From a checkpoint of a small transformer trained on Wikipedia.
Architecture: RMSNorm before each block, rotary positions, untied embeddings.
Each number is 500 + 50 x the weight over the matrix's rms, rounded and kept within 0 to 999. Layers, rows and columns count from 0. Numbers have three digits each.

# layer 3 attention output, 128x256, rms 0.222, rows 54-104, columns 0-127
451446534491499534445482481495560501560531464469483471402583516447513566545541544463546472594556453611434557445485520497561509408422469584588510448459540533450444524499471486400524525530536590508463494445500466512438470477513467479530456564538414490523545558549565475493521568418491492421515461484444481600497407427557562518399470506542506558514491453528570461494490506525471400428447
481553419448499517465489507489465437523519430471552541538372562491562455558575452520500471473531468479414586603452497486511493515515522513559581486498539582468512435369546446619427428452535475522451534480449603588476492519461474585533620495518381528549526558548483461585463503541480510578492569487549502478602463445497496596478466522437495520534493534445433533522511470481547484397596
404551472486467500443498538487605548557393519532538519428547474499454547516487601419474537491561567513534486519486609480492516439614498586550472423468524536469461546570466470480478510451546485485525551515500530361525477429577456480467435388519513442524608449515448414527454441478455560552446473466519508480517430505510575386506470612512452515526544438586556433475535535473475416516484
456481515469469539597410464442526492476520467458485427553558423631573527516558512449601447335457540480513477562522511560418499454515517565489430476437483457480378523413523463557504510436582514481519441416565584516453450413471549468510452509566454488540576529493416430469477406550505459495559522542611520491461522566509449500462539563526546368458390478459531588573504482533486529487507
451447462533472458544522511483515505547551478543474478472516517428400478551493534488545433548448627517466398541544403540485492428534511467498520548582513484461535519485493535441517500554511444446535459602488462561469462563449487403536526455459531576533515514543510469449631499530425474432519567432562529408542415468527457458490531545580493487483543523496427467475503520544490494516464
526537494540589439448587526507427595525479567588559587532529513634478493537537510479537490516594565431539579539531457452543526551520537477498506476570453435552537491513498542483385358503512523500491467474457584577488370529549461379462424487608459494576453494506527609475490561459513439522490505486387493498469478591536561412401464562553473469558497495507488535455498614496605557447492
433424499482438528489588550530579562528550566490514548468596545598495589481597578483555502592583554458509525507473490598561487466471438499543535545489591385523560468461433583479462487475436445470440459529537504415518505405512475495456440516469588462497607548514613570466454453589463469453525554506515546461380426379475367517563504505489517473484456461497418508544386524531519518513504
421458532549488465519538473482478555537497447527452545470564404452444553520696375485438448556487548526529442504591469513498414492430438532493435510524546549585518447466489516508425474497480474498435483364567395483494599556465529540588579519477508512504494478474626415513451592497469441649457437476516444445510477552501500536411432507540540428414429490561492430493425502493486487494469
473458449489420522545507430487548488398471445450442500546472418557572476474496543428491616467427549506560513463537470449472490438467616435381484517459424524506414424465540585417507507550492535554521414436532398575583550502598442473566445552479525618438541535453516552425612523508544540553503508463520397576471488534513416502462442470617467541452445500506483555466622486598504483491415
501466463490548473419522473512481536490460522466486537493461488470589495461427510588494530556521503484539501457579402451434576459585501549443439564588524552462482447450434479485534510560504475504577466508529450521593488392514519498469476464420560516565646438598429558606487411607383378525419523569569510462540504497535488537572547536541619486579491541491508548497525467500482518473549
438465514525556509573452487422498586508533439539385529549538478429426523526477466487528484527388580486564481492540429473486542498579560502424464504505494589522558477424606570487550483520492541518485487499546441481477523545437364561562593579370462573443482355527550491537496488461518509515546431516522555498457539473582526516454451471488607595458499499526468440457518464506485506445459
471411438599538437561468458501540464509534497477483517522563478410415556510475503525490510562482518471552564430488465495418533421555516467424546671485540489494507458522500558478507327553513524489500516576454479523464506516555384471500502435499526497504505568447531497499563496523510589489531509429467504476523481532520536476514452476512342510470468528529550456497415413647546504498505
496540511511520462444496527489512502549516546507513550530527483546549464479513497532495499498544441527478424520538469517482562447511491477533590500479499420578482553526495510515479509458523508528505608444484510541507492422507496539522412478420469530553529527522474460496555515495529471475541350496449502503463407417500512574548466538475568494512526540476490549548498594446462630482525
461445467407462585495525381511481533413434411425506471506440579482528471441360541468427569399414552488581543597499499609518503386494538491495487468504407476383548480458488474473530532475572593503531534459526444570411597443517586504519397492492411541559620458566399560585551439476516490559539490485477501567548422375418493467517533548559461560453436487566504547479514442583528388524515
500581573602500449573469472482521510493349502518483427418622483457473457406489480547557499497484444516442496535423575350487544439503459479530542465531484592591472533452553606462525555502517479568547547570563445489535564311493474559539363577574436568436524551453341500561574366539480461539467374551438537487408608583532540492456542537357496388509471429530456506465367564464525494474568
547549453480495513528504490461486502426467440430436537487448421459626443510477509521520542496513409533432450400499419552540557462621676511466472491531501554433562443485530546508398436563541455457513480460553413541525516508567455502479580495527639559450522475598535518442517515541434488638460469552402513529415468510521510528605496559520546463550576537433634541441554561447470489537592
530441494432606435372536505547554522532578457529456430479523608486399507529520421467512530515435522455629499474532559442519457470548443448448585482587483533510523537422455572575528563508509467399532565480449512518502517537447463496478429513556525490456487444499503447537479528508478640489449578411584592442457540499466438560421484441435534493479542447542601486541511479491452436479592
460491420468393485517648513427402497487466463495509536482511460519531493513538560454403461548523479632536484544402506553471402582485558457538501538476411494520526450564528471443403501548482498536435469468427498379405494541525590467471604485530493538523528510497481470477454538377569549516511516453483463584451445479522491571490484470462463485434479464437511478573482475493567522525493
540499473478445509531543460453477537541589553472510543486293444517477415434413570437537429475559385592451567526466492554520519550566468435479448433488575396487552474479461590495452495591468548429424480560609505515504510556563474512569485553496392483585517562522509575468518517473435469514570545559463488549565474444444418520460540559610507545419483471516480543480617491454546445397416
493432503469451541445418602553578459442534444485507494595593576542522595521571503446517501552573487501592513513557617482536465495451435543525520495449403539553373480411485595616559395380430365444571612452494476511519496546530428498451481556544413520453524543563628481464484431484531584442542485388500551434427605410521447607433506466540478611490467445492508467484435466453511483569535
531496555571461479494548403530475677469553551386475502529488569661504447528484478579550442428400456475496547482457581392476541516469440537551591530542473511622566559457544513537535439456569537515585398424548518534573524420458537464508484463535406524530420394490512377472467495549515483544497490548405520489521527469455518471503461402398453477471468488477495515527439443431510502449450
527505386483546599465581549517394652558549582541383466542435548455446490478571537472455519635498530577519566531494513521461436535569462547503498519494610456403504485439479420509419463460497490499487592471469464566604549482505428465452474423591415532440609536536446515545540512416507501570493581493556537505450454384523414516501542509497490573400603482496479529558581557486554419546532
456566454431566636496492553512417529459553495491430458422498521445515493476563539503421501455414511581510514436396478502466466488491527391505594536395395568515456484538482484548470510525474444537546440457563571491522556543448446491511538498429511569511498522567437357586487484422499613537438484456523440461554427548457446515528493437456396455529555465471462539536567483571562443467468
453470576504548480426518476474473551533425421523511561498502502461512521437462522520575534422483436445516495516476462410511441515457499430535536404522515442543556564503586477458433459541552566496624483568475568558475458441428518503490467504599473511423408451506501500477510534460479509554460547539473492469522556476586520528528490564511495470531499493454515521378542531489471363599568
423488483476465521477517582506471477425513541602556442527519460501574474566600441467549503554496537514484443551520476464496516544607552468545543498468541467515510559514525500533523504541444476541498535486487409532491452413399425514494393579427502532495451527519454563516502508512557525535488581486510453487472554434569492593512491512416484496456527508448485504472478552489529437476494
501451464499519558450528546555567564484456588554454505518484538476462460530463424439524467595515491520440573492478439545420543453572534596423505521466520466434506493536474507494466456507492514520489473450592462526598569364586459475540482438511470561326564479619359528526497450557560490516485500544539559586476519504487544520516472495433417519504578526528547582532482544535439529380384
422472530474523507537521501518487606520425529516406432517509516533580535559419536574480354376576464471478587470540476548471511445527519475437511512513492527483544538516442568527469498585634560499457493447563482496439468510516552412440594510505475554489513475519459515423539562464390419490512560458484554513465482497479511520448483460498494522508484528516475539419471480515511501458398
588519523511506514417531488581554569459516461449546513553479513518372464487511482455521546505491439451505540493431526533413497556455536462589509438466490527544503629484557507488472505572435545494526372540509568488526507501538497518504459420546429548461515487488548417567429592525492514536496536522467560542448456472449473579497502452529528627445543461484480555492455460546567466488484
554451542648546619450487600448416495489513518548503514590537562503494505548577464514577471477553548499559457464377515477463514497558484475434502571452483547442441437516493475490435345517395479491481506482569453489453562456432387526510489504376390438417519536495530440530508488570503487508451465457465485576507501452487512502559457555466521507415541504510431473507429483536528501551491
586596588463483479447516601582541490551486524460673548605525582581475486543495571556496505423519430475442483549449508522532539539583487517481394488481419500461577469453496392535518482407547550553606600584401537454529502442523546531473416485561468500513512574567426567558531517392505544503533440508494406495469555468536460448388489569486413538569495431404400509518518516429572520424522
376436589480487448423473522500532438468515393591617493525496549430465548523529448418546452534557492583412515466573524537514505508440544516551495446468532557422536443495528397503403468471522518419453431411463491549546533549485617522475463479508517484478519474433518476574528574530536463505551475497533483571512442494409489546478545477476420524545499490519612517437593652588513540505469
464490458512473482505433511515535538512523547514480554535462428552476538533451444463462521508463559511585497487497495526487482587431445489536520469506494488536533488574454473524491495467545516387457449478509536581511498559365535396497582506470507514429603507528398524423478565544357569473483521501513526502534443411467483543505446545625532514445515505531552490439578480534431537563543
508445504418505510543596474554454545544497453492547544495529536496546467504491551576397603552470533505527522474590497533623436499385415375588492413533466522554421481514567465479515539425496535459529515462446432549584567609477530497495395556539480484404531472506417523508568489544475517580593473488499578517428397467548485570537511506461551507393550516521517483492552537557460584513393
528447455438520435488496557514477532488582538529546453539369458612489394464470537550501512558608583560479499525495521504460525455565507522497540462540424451549520516490556500521450453503427488366413444529519388501439452570484455513610591508483423437505558451505496548643450560531455571601509477546524526501472479433388398428496488418512430505611515512492449392553487498492506520451510
513559511423477419521523534442452483498576546470535593587645490578462536530482493409515533494461435558500561669493469520486586450499487491511382469436479459518431540509466515472552476586431436525387475502522474415405496533464487566465493474471533551640534501537510525524501445483457556458514483613493483557431512448483584532518483578585541588526484495532539398512388577510531516541591
587598399528446525513526563449419473464580482544538587459496452458478529594527508452420400541505457521580428512493474500447525563507475479473378432556523485598539484507468436443467452515512446499449564647353551500533521406462333528513533524424484522431557486549464510528511474401501446509504472522440518503443500462525432496505534417540615502470506459407456535551435503546530517421489
559451481453559497497545526461461534444489483492511482487470498491511426499488481545456515530516492417550457505511536515494498544419492569557439470519571484504448555522472475487526523505451521520463594526470494486518423601493493577464379568541477454520505486415484456496463540506419509510447505476469473490515552527435491549405489458473587504426477488502426506464498444500588468467538
529449499434530501474386485485519454460478497527529576513480403516533533516517418460465532450479559517493445582522476453445453508534516562562599493407523515495536426450488547475516564542527535483373489496478582534443556497550492483515537402405533573465549403448418584489550505458494510549432449461472459487459484585606451516469454499539498552464471482473495508477535495473514523476445
480566558510471503407507465651477500449490509500447533523511418446533444466523552555499493385460602384446541495475528547482511517490493496526480551506628485489496532511433475509524560444535493547553508486514444535540483396442410613510569491458508646470509416411372535483600466577595481495438532463522525463487542551433520464562424485477441438450538508455526585480473493504502444627543
561477427518540468513584561485508481481462552509544562479481494481435459599449516523419528514426476488479447507454514511565538488457528557451497518518511371486486483535483561392486495465525513588457574535490409514480537547520481477417571463534545454596505573515457539499465542558397468540466621565566415495543451424450523548572500434458563492550506541512520578445544545576505610537448
491524486544412609460463512530525553505449513475498477520473510550516503454500493545527453579605419470521549506503464483515452442544456467500543477521447575437456458507499427461524488581517438525558558547483463507550460408617434543534457543591430502325511489464529470396607486633576408569618522439463473506543578517440497498362547441471485564541427499608524599453577535460496513499473
466460551485546486472431483509555608518592489413479534511406528559496518558496554455479458497501572591580487535538499550482498484482517432492524530465481504472579399499386504486564609476538548496597518474527419560554510438581496598539434472491483573548649478469452499567542466542553530502497453460543484494466428495464459461466480541521475464454492487507470424516435330468469532551517
559508485530544416513523496505501514483485590410496500395499585570542520485497510504493452501531476463556498526507556396489514586475526423515527543557483490570480503574392465526622511580470393511479572502566475476552452626472434446500451544421375557400458483538603562492467538568482592561508509444510471497491445468512419493457574499523508475529592407483525438505451420417567576472473
568581556621619480418428529480544455466464478572377479540518547505522560496349519514494583549400554411575483461570513435582505451468480540447519502541523507472509540587522608478589477513553592548556446443390528596520463560581494539515506535445431526481528455510537448415539473444563339532511485519466484470514529456453525579508475485480504511438534533501501497479523445572515572495480
470518527453483440507455444511547452541464510467368453446546471536506484461439553520445538499490497543479460522460432556536579519538592538510499580402516552509463445480482480410565461488414499506536468492473463453519489476560486497516519522502476500558541433535389510536442430505627573465511456529537419515564531523442538510498550439474541453509528490626538505637451538481456461464384
520465427549468490479595450525465614465466606544410452378518527504438478459371558522431561506518485453392539524544475460476475454498568574505585470501487546516426368459537476487573508480546562501504528413561414512405468473616538529559438447515523512484483440504470411574457469453469483430462486576535496407560398544438394454503493471543495491463473567578485527545521419482557511539485
466515492527480442532497486543587550500395515469534478363489551538472513465468598385541508513499438498472558507486540565413519506437540503459534487571465583428525473472508588494624391556500516512460517520438457495419601478423539480474554528450360392445477509519579468469509457342496501454505490491494464535490484493456516487547519475522615513616508524426442453514443385433539526530609
409556503493469584378445543544595552547536483540581526408416603475464516499543511506453422571519513440538604556473552388481396490520469460479448534412444464512386553534544522554455441450463461525570550541467578516590535481383489473550440595521431383460557572490582472396505480583457475360486481528551498525444567543499451481516539518493474570661551475501449400533434573524521557555526
502465517514502534478528523448498454545498547459504524500436488567518518605475575542449558558486442508467559427373457498550602501546521501486471543494452576501503438517426488432535549502495479536533493433563486470520392571532509419510561548443432559507606496503548492443541533572514465489488471529486484479485495541494495445472547380517545523467476444479491516489508519589472514443466
456491510491533432390564561515533501478598517413566518484592581601632566514518495513448467459517558501457459487541484541515505426448543509512488532521503485509565595415496546431472554509492455476470469509560398466509481431502526523509429516549388513506524452531485525496489546471553492542510509582417486477403439483474498567451557548580539466512472320523524562473490603501478511455523
477531406565558508376482511696470466480597435618489536631459592466594524544546544444481506500496482468512535533507505562522441539536579591457513404478480547395498477438529500530470602465588501432443578426376530484577525636442529415572525496536627518475516426410512566563528563335529427521452508467500521549601543497488489431452514505551539495434561510532503508462586458452524466490453